config.yaml
num_hidden_layers: 11
hidden_size: 448
num_attention_heads: 10
num_key_value_heads: 1
head_dim: 64
intermediate_size: 1216
vocab_size: 2048
hidden_act: "swiglu"
norm: "rmsnorm"
norm_place: "pre"
norm_eps: 1e-05
positions: "rope"
rope_theta: 10000.0
rope_fraction: 0.5
qk_norm: false
attn_scale: 0.125
bias: "none"
tie_word_embeddings: false
parallel_block: false
init: "uniform"
init_std_qkv: 0.0159
init_std_o: 0.00284
init_std_up: 0.0159
init_std_down: 0.00206
init_out_by_depth: true
optimizer: "ademamix"
learning_rate: 0.000223
lr_mult_o: 1.26
beta1: 0.9
lr_head: 0.00357
max_grad_norm: 1.0
warmup_steps: 335
schedule: "wsd"
decay_fraction: 0.793
decay_shape: "linear"
final_lr_fraction: 0.05
batch_tokens: [32768, 65536, 98304]
max_seq_len: 1024
doc_mask: true
train_tokens: 553200000
max_steps: 8766
dataset: "wikipedia_en"
Each number is 128 + 24 x the weight over its row's rms, rounded and kept within 0 to 255. Layers, rows and columns count from 0. The size above them is the row's rms in percent of the matrix's.

# layer 3 MLP gate, 1216x448, rms 0.0381, rows 620-640, columns 112-223
size [101 104  97  97  97  93 104  96  96 102  96 104  96 100 119  93 109 100 102  94 103]
[[117 152 133 170 175 133 129  72 102  75 132 180 108 109 128  75 120 136 155 124 128 145 190 111  92 106 157 102 120 129 151 155 171 157 105 130 134 120 161 124 117 162 117  92 128 169 158 145 138 119 140 111 129 134 116 140 124 122 136  93 129 109 128 127 141 155 118 128 117 134 126 120 126 132 120 134 139 153 118 115 127  93 118 114  97 136 103 168  96 143 113 116 141  83 146 126 138 145 135 120 124 119 143 131 177  94  80 152 131 138 145 135]
 [118 141  98 137 133 127 165 133 123 115 109 168 139 114 121 131 138 160 185  96 103 148 147 126 163 125 138 166 118 111 129 161  66 138 104 104 125  88 127 129  98 145 147 141 126 166 128 163 114 127 116 147 108 159 162 135  68 164 137 172 109 124 116 127 136 123 168  98 145 151 138 176 154 149 112 151 166 130 101 137 133 152 153  91 126  90 171 120  80  81 107 115 160 122 100 128 132  99 149 151 127 135 163 103 133 125 127 178 140 158 129 125]
 [116 125 127 131 132 166 142 130 101 106 128 156 135 122 155 155 117 107 124  89 133 121 147 104 126 119 155 138 136 155 115 135 142 116 129 143 136 166 119 110 150 132 133 158 101 121 187 139 136 116 123  69 117 134 117 128 147 129 136  95 117  67 104  85  94 139 150 167 163 158 125 151  94 124 165  42 153 107 152  92 128  98 152 141 136 145 124 122 180 148 134 165 137 143 101 143 153 131 120 108 124 113 148 134 160 100  74 115  94 125 142 155]
 [ 97 118 121 138 135 156 164 152 104 115 151 127  95 124 185 132 148 111 126 111 117 136 114 125 100 123 129  70 126 171 128 155 156 117 110 101 165 136 116 154  94 129 160 180 134 112 170 153 158 157 133 154 139 146  94  81 149 134 135 161 150 102 128 105 117 114 135 102 124 135 104 124 131 141 152  81 131 136  86 140 152 135  96 105 114 103 122  97 143 121 139 161 143 151 104 131 163  87 135 106 115 184 129 133 138 137 203 164 152 136  75 158]
 [199  84 163 150  94 135 119  86 108 143 146 158 189 110 131 126 131 122 103 123 146 116 116  87 116 145 165 130 151 150 128 108 110 160 108 138 114  93 116 127 112 133  91 128 153 153 107 110 120 144 115 115 131 145 140 119 118 136 131 113 150 101 116 157 124 139 135  75 125 133 111 163 108 114 157 124 122  91 107  88 143 150 128 134 105 138  95 149 136 111 144 136 123 141 128 135 117 122 117 153 110 143 112 130 156  91 139 151 137  91 107 122]
 [163 111 145 128 141 125 115 132 171 136 107 174 136  55  37  88 128 113 121 139 140 118 122 142 102 148 102 148 104 133 104 103 143 165 187 141  90 126  66 106 100 120 139 140 138 128 156 140  92 172  79 150 109 107 154 129 118 153 123 110 111 127 156 102  74  66 132 134 142 151  99 124 109 134 143 137 111 160 119  98 103 143 141 127 142 191 121 127 129 119 136 156  99 112 172  72 135 112 119 155 115 125  97 122 136 124  94 116 137 106 117  89]
 [145 131 111 133 107 116  87 113 161 131 101  98 150 120 124 101 114 127 124 124 137 151 122 177 139 138 114  83 105 137 144 119 124 141 112 105 165 181 143 149 117  93 123 136 157 130 141 141 146 152 112 121 114 146 117  90 151  67 146 134 134 159 120 115  68 120 147  85 141 128 112 167 129 136  85 125 128 151 150 119 138 118 155 156  98 150 118 166 128 125 124 118 108  77 101 119 136 115 134 165 120 133 153 114  94  99 122 128 136 101  84  94]
 [159 153 126 117 161 141 120 138 124  83 130 141 139 175 135 141 135 190 140 107 173 123 126 128 123 153 183 131 137 120 131 156 125 173 152 102 149 110 102 121 116 152 123 101 124 162 144 107 115 146 145 152 115 123 115 105 122 134 128  78 133 128 132 125 121 164 136 147 128 171 117 135 162 135  87 103 140 150 122 130 107 144 158 113 129 114  88 192 143 146 136 115 111 127 132 101 140 115 107 123  96 131 124  92 127 129 148 140 125 114  87 152]
 [160 165 122 110 143 109 121 131 114 128 117 143 146 139 113 134 146 138 132  97 155 122 138  80 110  99 133 105 126 128 159 147 122 172 111 134  87 154 142  84 122 151 138 140 181 165 125 127 117 130  98 131  81 135 154 113 116 136 128 151 116  84 152 118 139 112 129 141 128 136 103 129 119 142 125  89 166 179 155  76 156 159  94 150 108 127 127 146 132 102 147 131 168  99 101 114 133 140 119 167 110  80 177 110 131  77 106 118 124 141 124 121]
 [112 104 162 151 153 106 108 108 126 132 121 135 105 145 145 107 125 146 138 125 102  89 170  76  98 136 113 163 115 122 120 138 138 115 109 135 150 157 149 150 156 146  96  77  94 143 143  63 113 122 144 132  83 110 150  84 148 127 154 108 114 111 118 151 168 105 124 115 108 111 116 117 153 122 142 141 124 137 149 135 164 105 122 142  95 134  89 137 127 115 168 112 128 135 142 154 127  84 132  77  90 154 136 175 115 168 153 116 137 121  80 134]
 [157 120 131 143  92 122 135 162  87 113 164 169 177 155  72 173 125 166  90 117 135 122 140 114 129 134 115 128 125 146 142 126 143 111 106 111 110  96 135 137  56 158 127  98 171 129  96 124 107 165 121 103 139 133 158 140 169 127  93 152 191 115 144 159 126 169 132 120 114  79  98 125 189 103 153 125  94 122 115 142 146 152 154 143 148  96 114 114 147 144 125 118 133 115 168 114 147 169 130 124 108  92 144 129 116 137 105 136 122 130 146 146]
 [ 97 131 138 125 113 121 130 108 143  91 107 119  90 104  76 168 143 103 152  90  87 102 130 119 124 126 121 131 134 130 121 108 133 150 122 125 106  91 110 151 130  98 128 127 150 148 130 131 147 108 125 153  98  82 114 129 102 152 133 132 197 156 125  91 143  79 124 147 134 156 122 118 133 155 146  89 149 126 171 133 143 142 101 112 154 138 175 108 121 119 132  94 120 146  86 141 134 140 136  94 131 105 136 117 160 114  91 112 131 132  92 138]
 [100  92 189 155 125 176  77  73 129 140 136 139 151 163 122 151 132 167  92 113 134  97 158 112 119 136 134 143 149 116 131 122 111 131 121 133 164 151 134 126  78 122 136 140 139 169 170 106 115 159 144 141 104 127 139 116 116 137 135 120 146 169 120 104 133 132 125 143  88 103 110  92 157  96  86 125 132 144 139 138  70 139 122  90 109 146 122 132 137 146 106 110 156 113 153  83 120  93 129 122 114 137 109 115 184 145 125 163 151 110 105  95]
 [112 146 113 121 134 138  81 164  98 150 131 161 114 146 154 147 138  98 107 100  82 147 156 123 104 163  97 154 104 142 136 146 127 167 102 132 126 104 139 174 100 166 121 104 125 158 119 149 112 110 118 140 131 124 126 131 112 125  99 118 147 139 125 157 105 102 102 135 113 114 128  89  96  83 113 161 122 143 161  90 130 156 134 128 134  94 132  72 133 154 120 137 107 144 151 148 128 125 131 145 116 152 101 138 153  99 168 112 145 131 168 119]
 [145 131  89 139 150 147 165 116 122 159 146 111 138 103 177 116 109 151 141 147 160 104 137 148 137  91 137  82 120 145 142 138 100  80 147 125 117 156 124 116 107 128 149 155 144  91 116 127 102 108 158  78 150 146 104 157 139 120 149 112 120 119  78 100 122 124  93 147  87 144 137 109 144 173 114 164 105 123 132 128 122 183 155 173 176 185 129 105 146 109 151  92 162 148 117 140 113  95 147 122 162 125 161 131 142 133  87 124 141 117 147 149]
 [153 111 103 127 150 140 149 117  89 108 124 128  76 131 142  94 139 145 163 129 174 141 154 144 116 138 165  99 138 114 159 159 134 154 196 146 124 134 157 123 111 120 111 132 147 126 130 134 149 166 110 139 122 192 109 101 123 134 134 133 116 145  77 109 129 115 104 124  95 140 111 147 103 149 136 151 155 101 119 105 130  86 117 149 158 132 116 131  99 128 166 154 103 129  99 115  99 136 134 160  90 129 124 125 130 157 101  80 193 141 141 129]
 [115 139  90 125 132 116 127 143 122 155 156  95 128 167 159 149 142  85 156 142 154 112 142 177 185 135 148  71 116  83 120  73 144 139 124 130 136 142 137 154 127 135 147 145 138 166 159 117 139 126 110 133  88 112 141 123 145 138  99 100 119 118 116 154 101 138 156 114 144 139  75 128  83 153 135 137 111 142 127 138  89 119 149 138  87 146  98 131 126 136 106  93 147 149 136 110 164 117 165 159 144 119 140 115  96 144 136 110 117 137 110 142]
 [111 155 123 101 180  49 107  82 119 119 100 147  86  89 146  90 162 128 110  75  90  90 140 107 140 152 179 107  94 161 219 126 143  86 118  85 129 148  72 162 100 131 104 128 132 116 114 143 107 107 151 153 122 108 118 128 121 161 158 113 126 121  98  91 113 144 122 150 151 102  91 127 165 132 158 106 128 127 116 117 109 156 159 169 116 141 111 112 102  87 182 103 173 165  69 120 162 142 137 149 180 139 102 158 125 134 137 114  76 117 156 167]
 [147 140 144 195 105 159 138 116 141 133 163 152 128 156  81 119 153 142 147 122 144 130 152 125 120 139  94 174 108 147 109 115 132 107  74 167 144 128 136 106  91  93  99 144 154  96 122 118 105 115 100 131 134 135  81  70 141 107 118 136 170 109 128 131 138 156  90 165 123 129 129 131 144 123 149 141  95 147 170 125 146 146  97 137 157 116 121 131 171 133 115 139 150 157 116  93 139 140 101 136 120 133 114 133 160  77 149 133 121 103 168 101]
 [129 120 132 126 140 153 137 130 143 107  80 104 125 133 136 139 152 130 124 175 169 132 114 145 121 117 139 105 114 136 123 101 113 154 114 128 151  82 152 133 135 152 130 102 156 155 107 153 102 122 100 130 121  83 104 134 136 121 142 104 119 127 149  80  95 109 106 159 144 155 138 163 121 142 123 108 124 152 146 101 132 128  91 105 124 159 124 113 152 167 148 133 137  51 152 115 115 126 129 146 114 150 153 183 155 150 153 146 111 138 117 117]
 [140 143  88 132 117 115 146 145 124 125 121 136 150 118 110 112 102 114 136 162 104 152 120 161 161  96 148  97 131  94 156 114 143 123 123 147 141 141  92 135 124 131 139 123 114 112 140 153 115 142 158 193 158 145 131 127 126 109  97 103 154 124 108 134 137 140 114 138 132 133  37 113 157 146 141 160  90 133 118 130 153 127 142 141 157  69 109 128  91 115 110  95 141  94 133  87 144 117 113 131 137 160 138 145 110 107 155 139 117 114 134 131]]
# layer 3 MLP up, 1216x448, rms 0.0371, rows 620-640, columns 112-223
size [104  99  99 103  93  97 105  96  95  98  97 101  97 103 104  99  99  99 107 102  93]
[[161 124 154 129 161 158 155 136 149 112 170 128 129 109 122 145  88 123 134 118  77 154 108 143 120 135 126 139 123 145 123 129 126 124 133 161  84  56 155 117 113  92 124  94 130 120 110 161 166 139 138 162 125 158  80 157 133 140 128  69 134 111 136  88  93 142 104 160  90 123 130 112 119 132 107 155 161 116 164 145 137 105 131  92 172 133 153 123 138 111 126 127  95 162 125 127 120 118 174 176 132 108 105 114 168 120 108 136 122 154  72 174]
 [140 147 179  79 115 102 119 131 138 159 131 150 119  88 139 155 170 103  95  94 127 131 137 129  84 127  83 122 125 155 158 113 152 138 123 126 150 108 118 139 108 159 136 129 136 119 100 115  98 136 136 118  81 162 136 137 108 100 140 133 109 130  56 185 144 104  89 121 106 129 120  79 142 112 164 163 143 119 128 152 132 132 130 137 141 111 123 143 101 134 129 157 130 169 136 106 147 123  99 167 106 127 132  95 102 114 124 104 161 153 111 161]
 [171 135 139 141 144 120 136 143 156 178 126 144 137  97 122 103 143 137  74 119 141 124 120 137 128 142 129 153 121 103 147  98 129 131 141  90 118 133 115 130 109 141  90 140 133 122  99 105 107 122 165 167 145 106 112 138 111 138 102 148 142 175 105 131 100 115 129 116 145 121 100  86 150 133 133 183  93 187 123 112  85 188 103 130 124 115 131 125 101  85 111  87 133  81 127 149 143 126 128 142 142 141 126 118  88 154 163 118 156 129 107  97]
 [114 118 136 123 140 153 121 121 136 117 145 112 108 124  98 121  86  97 129 134 174 115 104 108 104 125 128 123 131 127 152 142 105 119 172 107 168 138 122 103 160 119 112 160 155 117 121 153 113 128 122  72  56 129 161 130 110 110 168 107 133 132 161 106 114 143 131 157 149 131 125 148 114 132 118  98 123 128 170 121  97 174 166 146  99 131 116 156 132 177 144 141 112 106  98 146 135 137  91 159 133 169 104 140 142 123 116 197 101 130 138 140]
 [128 103 133 125 138 117 105 152  83 136 128 118 134 106 125  75 139 137 134  97 137 109 127 115 139  93 130 136 118  96  98 153 142 153 114 183 163 109 163 138 109 118 110 105 122 136  72 123 109 128 115 144 128 137 140 161 113 149 153 114 154 154 127 125  98 152 152 140 130 149 141 145 148 145 117 107 140 115 160 138 136 101 120 108 124 147 117 131 104 142 135 122 131 143 124 111 110 156  80 108 160 135 164 133 179 118  92 100 143 145 117 151]
 [154 109 134 120 115 154 105 137 142 165 145 166 151 105 106 107 122 113 160 151 138 161 116 137 146 126 115 127 108 127  94 126 107 102 172  96  86 124 150 110 136  70 125 151 134 181 139 124 114 117 108  66 127 138 146 130  90 111 118 115 119 161 164 141 172 120 131 174  91 130 127 139  59 129 122 129 120  93 117 134 108 119 130 148 142 159 170 144 160  99 163 127 163 119 101  82 120 132 121 144  93 131 106 139  40 151 112 113 139 123 154 106]
 [115 128 127 138 169 126  90  46 132 140 139 121 153 137 133 125  82  78 124 125 101 160  86 135 112 160 113 143 134 116 170  59 166 151 135 138 122 144 149 168 127 101  63 110 150 133 121 167 124 169 116 175 161 148 166  92 123 150  87 166 121 109 144 125 143 120 118 152 165 138 148 108 145 127 134  95 145 139 119 132 136 107 156 139  90  72 133 132 117 127 116  67 104 126 137 122 132 121  90 126 125 137 149  67 123 132 135 116  80 129 119 113]
 [ 80 151 130 118 133 151 107 126 127  91 131 140 139 189 146 141 121 184 116 140 181 139 136  96 120 138 146 170 116 142 109 137 103 170 107 113 103  68  95 124 132 163 131 115 162 111 157  96 149 127 154 101  90 105 143 117 148 112  94 135 129 123 139 116 145 167 143 188  87 181 152 129 148 142  66 112 142 136  77 173 112 151 145  96 113 120 140 160 151 137 128 158 121  89 120 137 114 121 124  99 102 161 122 168 130 164 112 114 129 140 115 146]
 [147 110 114  93 110 146 184 180 117 184 140 124 135 152 109 108 127 139 102 145  95 115  93 161 190 147 132 124 137 135  87 133 163 157 119 110 130 125 127 153 161 159 150 150 105 100  91 116 123 137 140 115 161 121 151  87 139  92 139 114 150 130  89 125 127 119 132 113 131 103 127 124 154 113 160 105  73 118 115 125 134 121 103 107 118 113  87 109 116 191  90 110 106 117 104 150 134 171 118 141 106 120 103 142 104 121 146 113 142 122 114 108]
 [136 170 116 142 128 107 118  76 118 172 142 144 129 118  91 133 110 149 121  83 127 149 149 123 116  95 100  99  84 125 146 109 155  90 126 115 155 102 128  97 118 168 128 105 170 103  86 133 147 149 104 152 137 124 177 123 160 122 135 117  99  91 141  91 118 140 128 123 181 144 139 117 105 130 142  97 133 119 103 171 128 147 105 109 152 138 161 132 113 103  89 134 130 166 146  80 154 105 119 114 152 121 137 118 156 145  98 128  94 120 111 115]
 [143 118 118 101 126 119 134 110 155 139 127 138 148 132 145 139 119  82 158 147 132 126 112 119  89 123 110 106 150 115 115 139 132 127 123 152 172 187 127 143 155  80 107 131 103 152 144 109 114  86 148 123 125 140 105 122 102 163 150 124  94 143 134 109 132  82 102 115 131 188 149 129  77 119 142 112 185 130 148 168 145 121 134 154 130 171 131 124 146 140 136 128 134 182 120 146 139 130 109 126  95 102 123 152 108 124 140 138  95  98 164 111]
 [131 147 120  95 115 138 157 153 138 132 127 161  91 135 121 162 137 123 156 149 153 178 117  83 123 119 127 129 165 158  87 151  96 128 142 115 138 123 122  88 120 165 154 134 160 135  85 168 174 115 151 126 105 122 193 168 105 135 151 120  95 131 136 147 120  92 121 109 117 109 151 102 121 114  81 105 123 170 109 126 112 144 151 132 120 119 128 147  63 151 135 117 179 119 160 115 137 127 103 172 137 133 154 115  73 106 164 119 129 143  76 163]
 [187 102 111 124  77 105 103 166 158 109 142 130 148 141  78 100 124 106 148 126 162 118 177 149 129 136 107 146  96 136 127 117 117 114 126 125 128 162 124 152 122 119 174  95 119 103 161 157 123 145 126  92 183 137 151 131 152 110 115  21 122  86  75  85 143 136 119 115 115 151 136 151 117 106 145 131 105 128 137 143 132 120 110 121 182 131 135 157 111 108 139  88 107 116 149 107 120 129  81 154 139 145  94 138 123 147 114 140 137 136 120 123]
 [ 93  79 133 140 120 151  97  84 134  94 121 129 126 122 135  78 102 151  79 122 107 156 142 129  83 120 129 135  87 124 151 127 164 137 123 115 132 112 160 124 110 104 107 139  92  39 121 157 115 131 136 165  57 116 155 105 158 121 114 134 155 141 135 111 185 142  82 151 170 133 147 142 127 108 112 153 145 160 139 118 105 121 179 109 131 137  80 106 139 109 117 159 148 123 140 127 148 127 123 128 156 142 116 114 166 134 110 149  85 122 146 167]
 [138 149 120 147 118 149 167 102 130 119 139 128 144 108 161 130 137 150 154 125 128  87 139 133  96 108  90  96 126 153 106 141 115  91 166 132 140 109 114 131 124 130 138 116 136 111 143 104  97  89 172 104 108 135 129 162 147  71 138 156 154 139  96  94 133 124 129 165  84 146 148  92 161 156  74 201 122 135 118 147  99 158 167 132 169 161 154 127 114 101 160 115 171 139 146 159 109  86 110 117 151 140 158 119 128 129 112 149 151 120 164 151]
 [ 98 150 104 142 149 120  99 134 144 147 126 141 105 139 136 184 136 178 114 133 145  97 110 111  88 152 114 110 110 115 120 113 135 129 115 150 111 105 107 113 107 118 137 137 106 106 120 108 123  96  86 119 142 101 122 162 132 117 143 121 105 123 121 144 157 120 131 105 125 158 121 107 123 161 102 126 123 144 146 160 145 134 118 132 160 100 148 113 121 155 176 113 151  90 109 134 131 152 127 137 144 156 125 119 138 148 132 113 138 103 117 169]
 [140 119 127 125 161 121 114  94 110 128 152 162 131  62  84 119  93 113 129 117 135 157 144 170 135 117 132 122 131 116 110 114 127 114 160 103 131 119 145 133 132 111 151 128  98 134 103 125 131 119 144 143 107 108 116 126 115 142 102 119 109 131 110 132 145 132  89 102 144 129 130  79 142 148 152 185 153 126 140 158 112 135 128 104 159 135 107 122 115  97 100 137 132 130 185 121 147 122 111 148 132 121 140 105 146 105 107 121 135 151 131  97]
 [108 110 146 106  94 116 152 149 146 108 143 117  76 125 108 130 166 128 115  80 174 132  98 152 102 139 136 154 119 146  96 170 131  87 118 136 114  86 111 129 194  99 163 146 117 125 134  83 134 107 127 151 118 105 134 129 143 117  95 131 127 151 160 128 150 166 116 136 171 129 122 145 146 118 106  80 107 166 131  78  98  80 103 130 153 174 135 142 139 130 158 104 166 137 158 139 124 157 142 137 120 151 162 123 115 132 112 120 108 142 123 106]
 [149 160 143 129 117 142 136 119 109 138 122 107  67 127 151 143 174 154 166 149 124 126 140 108 105 133  86  89 141 189 134 150 152 128 144 132 151 113 150  98 181 138 108 163 109 104 139 105 121 120 101 130 136 120 137 116 130 128 163 125 117 116  68 147 116  85 118 120 123 151 139 120 121 160 181 145  83  93 154 139 130 135 129 179 159 148 137 136 146 139 153 181 136  92 150 121 122 123 131 136 135 128 156 120 150 123 124 158 155 158 134 114]
 [155 146  96 102 133 136 100 103 148 132 143 131 111 123 159 109 109 145  99 115 177 136 151 138 139 156 173 135  88 111 147 167 133 153 109 130 124 118 115 101 138 161  95 100 176 141  91 121 130 138 181 114 110 150  68 132 139 156 146 123 138 142 127 146 111 172 133 138 122 163 125 135 157 143 150 136 115 129 121  85  96 106  81 123 105 120 140 150 124  99 146 136 183 136 149 156 113 148 119 141 107 141 130 122 158 122 144 171 110 110  93 135]
 [109 143 162 119 115 111  81  87 113 111 147 142 129 124 166 171 131 165 141 107 127 178 143 117  91 168 145 118 141 153  96  97 108 156 124 119  83 144 102 103 101 171 127 127 122 147 122  93 151 144 114  85 113 148  85 110 124 130 143 164 128 105 106 156 119  96 170 120 114 190 149 121 108 157 146 106 148 144 135 123 132 127 150 146 117 147 131 158 120 146 131 137 116 177 124 135 130 182  85 154 117  72 101 142 130 127  82 116 109 111 149 133]]
# layer 3 MLP down (transposed), 1216x448, rms 0.0372, rows 620-639, columns 112-223
size [100 102  91 102  97  95 102  96  93 103  92 103 101 105  85  96 109 104 106 101]
[[106 140 114 139 104 108 157 163  75 107 124 132 125  72 150 131  69 150 148 117 135 107 162 110 127 134 124 173 109 112 136 138 144 101 120  95 100 138 106 136 130 136 137 123 140 152 133 166 140 126 115  93 167 189 113  84  96 122 117 144 128 126  93 115 155 122 125 131 164 119 108 103  93  92 162 103  91 129  96 128 137 152 121 123 152 134 107 141 171 131 121 128 140  96 152  98 132 105 144 132 127 132 109 104 127 121 157 101 100 116 170 127]
 [161 132 119  74  85 129  99 119 147 103  93 106 142 138 151 158 152  99 112 137 145  99 145 158 149 130 123  95 136 122 139 106 142 115 105 139 133 107 123 104  97 146 132  99 116 111 124 103 160 125 142 108 138 153 123  53 140  74 134 127 109 132 113  95 211 136 109 158 109 136  80  99 134 141 141 114 143 109 112 149 124 127 108 120 128 135 172 150 117 120 123 106 128 124  89 145 190 101  95 150 105 133 173 102 132 146 168 135 142 116 154 134]
 [150  98 118 159 181  90 111 131 100  78 129 110 120 103 163 127 158 148 145 161 130 116 122 134 142 139 137 140 119 146 107 110 113 148 142 160 129 166  95  97 119 145 119 177 132 144 164 141 150 162 129  98 112 103 130 150 128 137 104 117 176 133 148 179 140 125 125 123 140 130 134 133 123 141 113  86 152 149 163 116 114 160 153 136 135 110 128 111 153 152 145 110 165 160  89  78 186 159 134 112 153 109 128 123  95 113  60 150 147 148 156 138]
 [ 96  61 146 121 110 121 125 115 138 128 114 137 132 153 138 135 132 164 136 122 152  59 182 160 131 152 164 100 134 134 159 137  93 106  94 142  87 157 117 111 135 109 128 140 156 129 158 173 153 169 147 131  83 117  96 120 163 105 143 144 160  91 143 119 138 113 177 147  98 134 120 120 121 129 126  72 146 142 114 127 116 154 113 152 103 149 135 132 115 148 143  89 131  97  67 147 141 156 134 138 117 131 145 179 147 110 155 110 139 108 129 124]
 [112 118 130 120 161 148 155 163 116 119 110 131 104 124 104 155 122 149 119 155 132 149 109 125 133 106 116 118 126 163 143 151 136 173 124  74 148 142 108 158 177 133 126 111 138 139 155 152 151  94 143 177 101 132 157 110 138  99 141 107  81 113 138 113 155  94 106 118 152  68 123 159 131 103 167 157 132 151  99 116  94 123  99 152 143 116 113 125 103 147 128 126  84 131 169 122  91 169 128 125 115 120 130 132 121 145 162 159 130 154 145 152]
 [116 129 154 119 129 171  76 121 141  93 154 142 135 123 163 147 102 147 143 125 135 158 118 161 130 139  87 157  86 145 149 119 103 149 139 147 131 120 162 130 137 124 157 168 152 138  77 143 136 137 199 134  75 110 132 144 106 130 146 105 161 136 131 161 115 133 154 137 119 132 115 114  87 120 131 153 159 106 133 151 127 122 122 107 112 106 139 132 148 167 109  99 129 141 126 151  95 133 135 103 189 144 140 150  73 121 159 146 128 162 169 139]
 [159  96 124 117 115 127 143  79 105 144 101 103 123  94  90 131 152 105 155 165 117  98 163 143 145 122 150 132 120 139 114 139 128  98 127 122 145 105 138 104 152  79 123 130 123 143 135 128 123 129 136 112 102 138 132 172 119 142 120 117 165 116 131 135 151 108 160 102 118 139  97 132 139 126  96 107 154 121 153 108 150  84 116 130 138 124 129 141  99 115 110 114 110 170 126 178 138 133 112 165 128 141 139  96  93 162 152 134 127  84 123 162]
 [143 165 116 155  97 130 122 140  99 136 120 125 111 109 120 127 108 144 212 125 125 150 134 148 141 125 151 148 143  99 160 131 137 114 123 125 119 115 155  61 127 128 146 103 121 112 144 111 140  96 119 111 116 120 113 119 143  84 159 102 113 156  91 151 120 134 127 146 155 131 131 147 123 105 128 108 149 139 119 142  94 129 104 131  96 136 131 135 123 141 113 141 182 113 140 135 147 115  84 112 158 183 101 177 188 116 139  78 113 106 197 102]
 [119 115 123 109 133 122 183 147 136 125 128  58 198 129 144 123 161 115 152  77 135 155 157 147 130 147 137  83 128 114 147 128 143 145 112 110 130 136 160 131 146 151 107 113 153 119  87 146 176 144 137 128 173 129 127 163 142 125 147  99 120 129 114 151 143 106 118 123 177 141  91 153 140  92 137 123  77 139  81 121 157 112 114 141 151  74 137 164 140 123 131 154 136 138 132 145 128 117 112 129 103  79 136  97 130 155 109 133 119 139 120 115]
 [ 84 112 119 190 128 122 143 116 169 108 104 159 131 115 132 140 106  98 139 101 125 167 156 135 129 145 107 114 165 155  70 133 132 132 134  83 121 151 124 118 142 131 135 168 113 128 106 163 166 108 130 137 152 155 123 146 114 108 134 116 146 119 169 159 139 140 101 126 120  98 118 127 129 124 151 169  94 132 146 130 118 154 138 131 153  96  92 167 109  90 143  95 123  92 143 104 120 137 142 140 139  98 123 136  94 110 140 100  86 134 146 150]
 [121 124 188 138 120 140 148 125 137 137 123 132 130 149 119 142 122 146 117 130 125 131 132 120 143 112 100 151 169 168 116 137 118 113 140 123 155 137 116 116 130  96 170 117 112 110  79 112 105 139 176 119 111 141 124 100  86  80 132  90 105 103  82 110 148 185 104 153 151 172 138 103  84 104 110 128 160 136  86 151 104 124 116 120  94 115 142 139 117 124 119 117 115 142 132 141 161 125 216 116 141 111 140 111 162 156 101 100 140 105 123 136]
 [151 134 185 124 134 117  92 120 130 167 133 107  88 107 145 137 111 175 109  98  79 109 127 128 116 132 128 111  91 101 116 135 131 113 127 113 105 148  88 117 151 180 139  95 123 134 143 113 103 143 139 155 145 160 113 148 107 129 116 123 140 102 123 152 140 138 119  78 182 145 129 139 152 108 176 166 140 130  97 111  80 114 141 112 122  96  99 110 150  69 118 165  99 134 147 148  94 121 127 151 153 145 164 189 124 112 132 156 157 141 126 149]
 [124  59 134 133 135 131 158 105  83 114 103 124  60 107 129 117 126 120 120 111 145 126 120 109  99 169 191  97 118 141 153 155 100 138 148 174 144 128 120 102 113 146 132  94  75 107 140 143 129 185 122 102 115 147 133  86 138  93 111 114 145 125 141 138 111 108 171 142 128 104 154 132 158 122  83 135 198 112 131 131  95 123 100 143 154 145 136 110 114 146 175  91 137 181 128  97  92 111 104 137 154 148 134 166  98 106 120 128 126 121 126  97]
 [111 117 168 157 135 139  99 155 142  82 126 127 128 115 140 131 154 117 125 147 140 178 142 136 141 127  96 124 104 139 122 170 127 110 135 138  85  89 148 104 108 134 161  74 109 145  94 143 145 116 120 147 143 154  98 127 109 147 152 115 176 113 132 166 146 133 131 141  80 124 127 101 120 135 138 129 125 102  82 131 115 102 109 143 182 122 194 117 106 182 160  64 160 153  99 136 108 169 135 104 141 114 142 120 127 108  79 156 185 143 133 164]
 [116  80 125  91 102 130 129 166 137 102 123 178  88 120 100 135 139 127 107 131 113 141 126 108 143 161 116 162 124 125 146 133 163 148  75 113 132 136 112 126 153  95 117 123 121 195 124 118 127 178 121 191 106 110 172 121 119 154 128 168 125 119 174 138 127 134 130 142 144 132 159 195 141  93 122  76 105 129 124 125 140 116 101 115  95  85 115 130 136 130  76 134  99 125 102 123  41 160 119 113  74 123 113 126 130 127 171 118  97 126 102 125]
 [164  95 100 151 142 134 119 112 185 141 126 136  99 100 121 113 121 109 135 184 162 136 129 128 107 131 104 116 106 127 171 146 165 143  99 119 105 100 154 110 134 137 100 137 116 129 117 104 121 125 154 128 111 136 144 106 141 138 139 153 118 110 132 129 105 112 116 101 112 124 127 103 111  61  90 159 152 139 137 122 111 133 119  80 131  82 107 142 124 132 110  86 127  87  75 133 163 187 165 150 100  97 106 150 109 146 120  79 120 114  83 139]
 [172 126 139 115 129 131 111  99 131 139 146 136 154 115 110 146 109 124  85 153 131 161 103 142  88 148 130 109 151  96 127 146 174 100 116  82  97 140 137 123 140 128 136  70 135 146 106 140 125 134 146 150 120 118 107 161 117 115 154  73 120 147 111 128 148 109 127 124 143 110 133 107 132 112 154 134 178 100 151 143 118 166  79 139 113 109  98 112 146 100 152 133 118 147 117 149 147 145 111 157 143 171 165  96 134 120  76  99 150 124  86 155]
 [133 126 128 143 151 137 138 131 110 147 170 132 116 123  96 158 123 136  52 172 145 144 142 137 134 130 138 140 129  94  92  97 167 120 115 134 172 137 131 129 118 122 183 113 150 110  95 143 130  65  76  66 154 130 155 147 129 141 107 160 150 139 123 152 108 134 118 131 133 163 148 115 119 123 159  98 145 121 116 153 142  68 111 176 132 123  96 120 142 135 182  96  79 138 141 110 127 161 138 127 148 125  91 148 102 146 159 118 171 136  90 153]
 [131 118 137 115 132 133 112 155 108 117 118 129 101  74 143 185 120 141 140 122 125 120 120 163  87 126 107  65 116 153 105 132 147 108 135 151 132 132 116 166 110 158 141 139 121  64 106 108  92 128 121 123 114 138 112 135 142 106 121 124 145 168 131 131 133 137 144 135 135 135 146  92 125 150 158 125 105 119 175 160 131 156 136 121 126 162 108 130 111 148 174 144 141 138 137 148 123 154 133 170 190 198 142 127 133 133 162 102 128  83 147 146]
 [126 156 111 115 153 101 184 119 135 126 130  92 141 139 162  94 117 119 128 137 131 160 156 191 156 140 133 119 122  91 136 113 111 137 116  84 115 133  96 145 125 140 155 148 138  88 130 120 165  85 110 146 154 162 142 184 121  64 153 154 101 161 126 170 123 133  83 130 122 131 120 133  98  73 126 142 121 131  93 136 102 143 121 146 120  83 138 140 134 113 139 153 116 132 137 109  93 127  94 104 111 148 112  85 115 129 140 150 152 133 159 174]]